config.toml
d_mlp = 768
init_std_qkv = 0.0361
final_lr_fraction = 0.0
steps = 4496
dataset = "wikipedia_en"
Each number is 128 + 24 x the weight over the matrix's rms, rounded and kept within 0 to 255. Layers, rows and columns count from 0. Numbers have three digits each.

# up: layer 7 MLP up, 768x192, rms 0.134, rows 226-239, columns 0-95
# down: layer 7 MLP down (transposed), 768x192, rms 0.12, rows 226-239, columns 0-95
up226:148133104151136100148127107116125137111144139188132097111131134083113151110100140082138171088154106128137086151114122156164155115146109148156122088175179116119118136135140127169136087081093136128130113160136092143135119146104130115119112129092121163113119172160106134140118138118122144085
down226:146128165132115101099084154156151115146100115104121143120109142126140120133122133118122108108107119129158151113160123127098087137112111127129131111071132146118113136136130132175146113142125136144075127130134162088145146087128134131124067165109125126139170129131147083117114088148096111149
up227:116123111147175169132149174120140108142150145088142107116113153097167130165147119155164096099069110152119150113135101114133136133160121140112147145153150105109172143079114121142149145137118113099138160111174110129118076072127115122130133139101148142131099121123119140150146133147116139110
down227:124149115110137134114133117159119125097149122131091121118129150150132126166139099122140137114140128140123145139140188140108073137109125132088141137145128143130123110130112134136126139109150127112101101122132104140139159121112119102184169145150149147117087150130122118096117103095152127151
up228:147137147158177112119087137138137156127077162129145122146122097125164094128122139115184132148115169092092135095125108173130129111090151112116159099126139111111110129164119155126167099116163119131107148143130101141147103166155135151116117131115130137206120123160146123105118138105126133110
down228:075179126101148137124140193127150130142136113186110115117120162148134161149154131122123088146112154123147100110139081194099109097142151174140119097140156118087138090118115135119130128102158073102142134164134148126119126118184138090139109124047135141126103150145156117087140171129129140150
up229:122130119159111107105107161133130150118080145128146118106135105155136117105114157144158177148073108121099151143150133131125123130102128125101132137142120098136130088125150146145096104130137127098146127136078122145106135105143120125117078108147124124100119106100162147152121133115132111121
down229:105141139113134072188116113137130129135131124113112170190145109124128166078131084091113155120141146159112140137157135106123131129159153117146093084116140114084103109148134150114110103144133116165143128110122153108076155155150132150109146162157115143152127155176162114127122141162122162128
up230:143109134157148069130156141123089187093134129135105137137148108138121112128126134136158141126149092139137094125129128139145121120126150112116146144134100069122131127151147133135139134152159104134114111158117138127132125118139110109096104150141140131120104132106159136134130166173139148111
down230:139094142161140129139125133113087168150133102150102137133110125120124109111136086147126158112128115106132120136128110109125103137113161114114135139128140148130114141113156135182142138105094114120069133134085138122109142100113146144124124170134135170146171130125098133112133132114107142146
up231:170141185092126102104120126079124173127114152120164111086097120156117094141167106179142145137160124160141061127142103105111136085161159075152133122119121148147149109112122140121125134110124169102118156159145132156101116123138118109150143131112123105101145127158111136161105129145124120111
down231:160138155117128134167118099153153136089116111175175145122113123135120092099145102150113137118099125135132173139148121128128139092123142105123112075151176144130144115104129128147132121109115141114141113159144089101097143131142123097156086132119129149167148132129118175067105154111115140125
up232:150095103110182053162087149102097144106128142133125111162106113111089130121162130118164115125137107162110133179125082149102108143126120111166096056103107129135135126113156154085129115146126150117127115146183116147177110161112086125130157114133144143141111126155136168173115133153097141125
down232:116154149122126131124128114105160148130169105137129170147133128142149103109161099164097138131139169110121110102110169140086098093130107124139087147082152133130147131102171169146104110121169157073170108129128139077118166135157126139127151148126087152129103092113100132108149132133102074163
up233:160193122129125124150092129115145096112117158127164163122157153120156141152134111133144132127133110123151115120111107152137150100133100114124141117153138134092090120121104148072142157139104143104128139099151151141146118105132120113149092113167109119174108139114104135120109123157125103138
down233:123110108096143165122154148123103109114141128113150106149102102152090130135118127114166152098138165136113116085148159124117166143123163150148146152117140119141162128100110134126158149097117157131119144140154110079144090116123134099126132155161124155144140134147132133105136111148133155132
up234:091119114140172138134123160209182121075105140127205146086075171149152150116124121115111095131130174125121103063160070177104120135104149118126158140129107132113133148135067167102171153139102158143088137119133122127117163103109109119151127165117110115102129132159135150108092139203114183173
down234:168137121153133140161117117186106151112081185172112127124122161149152123118122051123143100130099132096086142071150189139126133186134162138134144121166140183139161133105084116166105133077105166112065117133087148154145111108145130089131146137137102140123118119150110140173113151128164159093
up235:132149118109181135091135150152134151191138150134171100142097125126149123103122111140135152115138156163139114147149092137106155149110151151092125213117122090114145130120146122107122081132125118111112155144154104136116131137135136118160148151140127135079121138129159149130146172137099184129
down235:114168141126095089075133165122137116152116161096129202141115141094185082140110110135143117133128149149105151140143115139115131161094166110115159153140114071128142103097109084116126103134124156095146140157162122111156096098119094092145107158110127116123135172107151073080157124128139156135
up236:115132100171087147173108151160176106112139117135136117114115141179181148152095136132136116131109153161107133128156133139110128106167126149123161128163135164112109175131068124131155126100123136136189136104103121122124085154127121132143091158113109091105130155103106115149100143094109140114
down236:127151133111103114140169131129137132102117103141113088190109131107153118138121170167136141133158139140126117100127091160122145116166128128101171160117131089094111124124162104124111165108111172156121115090096134077095147106125110140122139189091115111128102113129152106175135169128094094141
up237:151105151138080095147115132119140179141106128115126098133117165094129121159109098107126101112102163150101109170138132120107127119161100109121125180101140098116122118157079147147157128165163125121113104147137102162115109155134096113112112096132140086111135163121100119158180072141093140176
down237:108161140126138150146108151128093159132177154127125161158136139145149127126095119151147122128142129120115108140135105114115107129155104145150137115119133133116114183139137075124121121170111145113073113161146121115132160139165131141136128134117078130128145138144121110154155116122113120132
up238:101133123150121140126133144163109118153152124098124111094116117103123105099156133164197130134129121164133111122103128138095123147118080096091124160136161155129145156158141097112108126104165102110122164154106126091169137121122135089089130106159161137088123131109105114124158101117113114135
down238:118114118134108112118098129145105084096176128141099088124143104162098125142096132142104124153145144088100082124131124119147169113133128143120113137128131132140108127135133109156093124107109110150115126114128147113124138163147103134096134093090119119120173143127141122135143145097136125101
up239:100180122115127091128124162110147152103106174134163125132104155144116150167104098128153135146138200149139097087112109120133117137123159128113119069144101123155139128108125170082093143092142101112136138122139144148085137116159145087157140184098133101145071191171132155090114163117083157109
down239:181166161153167108143136098098105128078147113087143093167129106155126147126159140107100136138104140144121153133059120133058120101129129134095115183161121067103129118126118112137128153087148130154169123105136116132090103104198101112120139084134132126173119136147146137084122107154125113089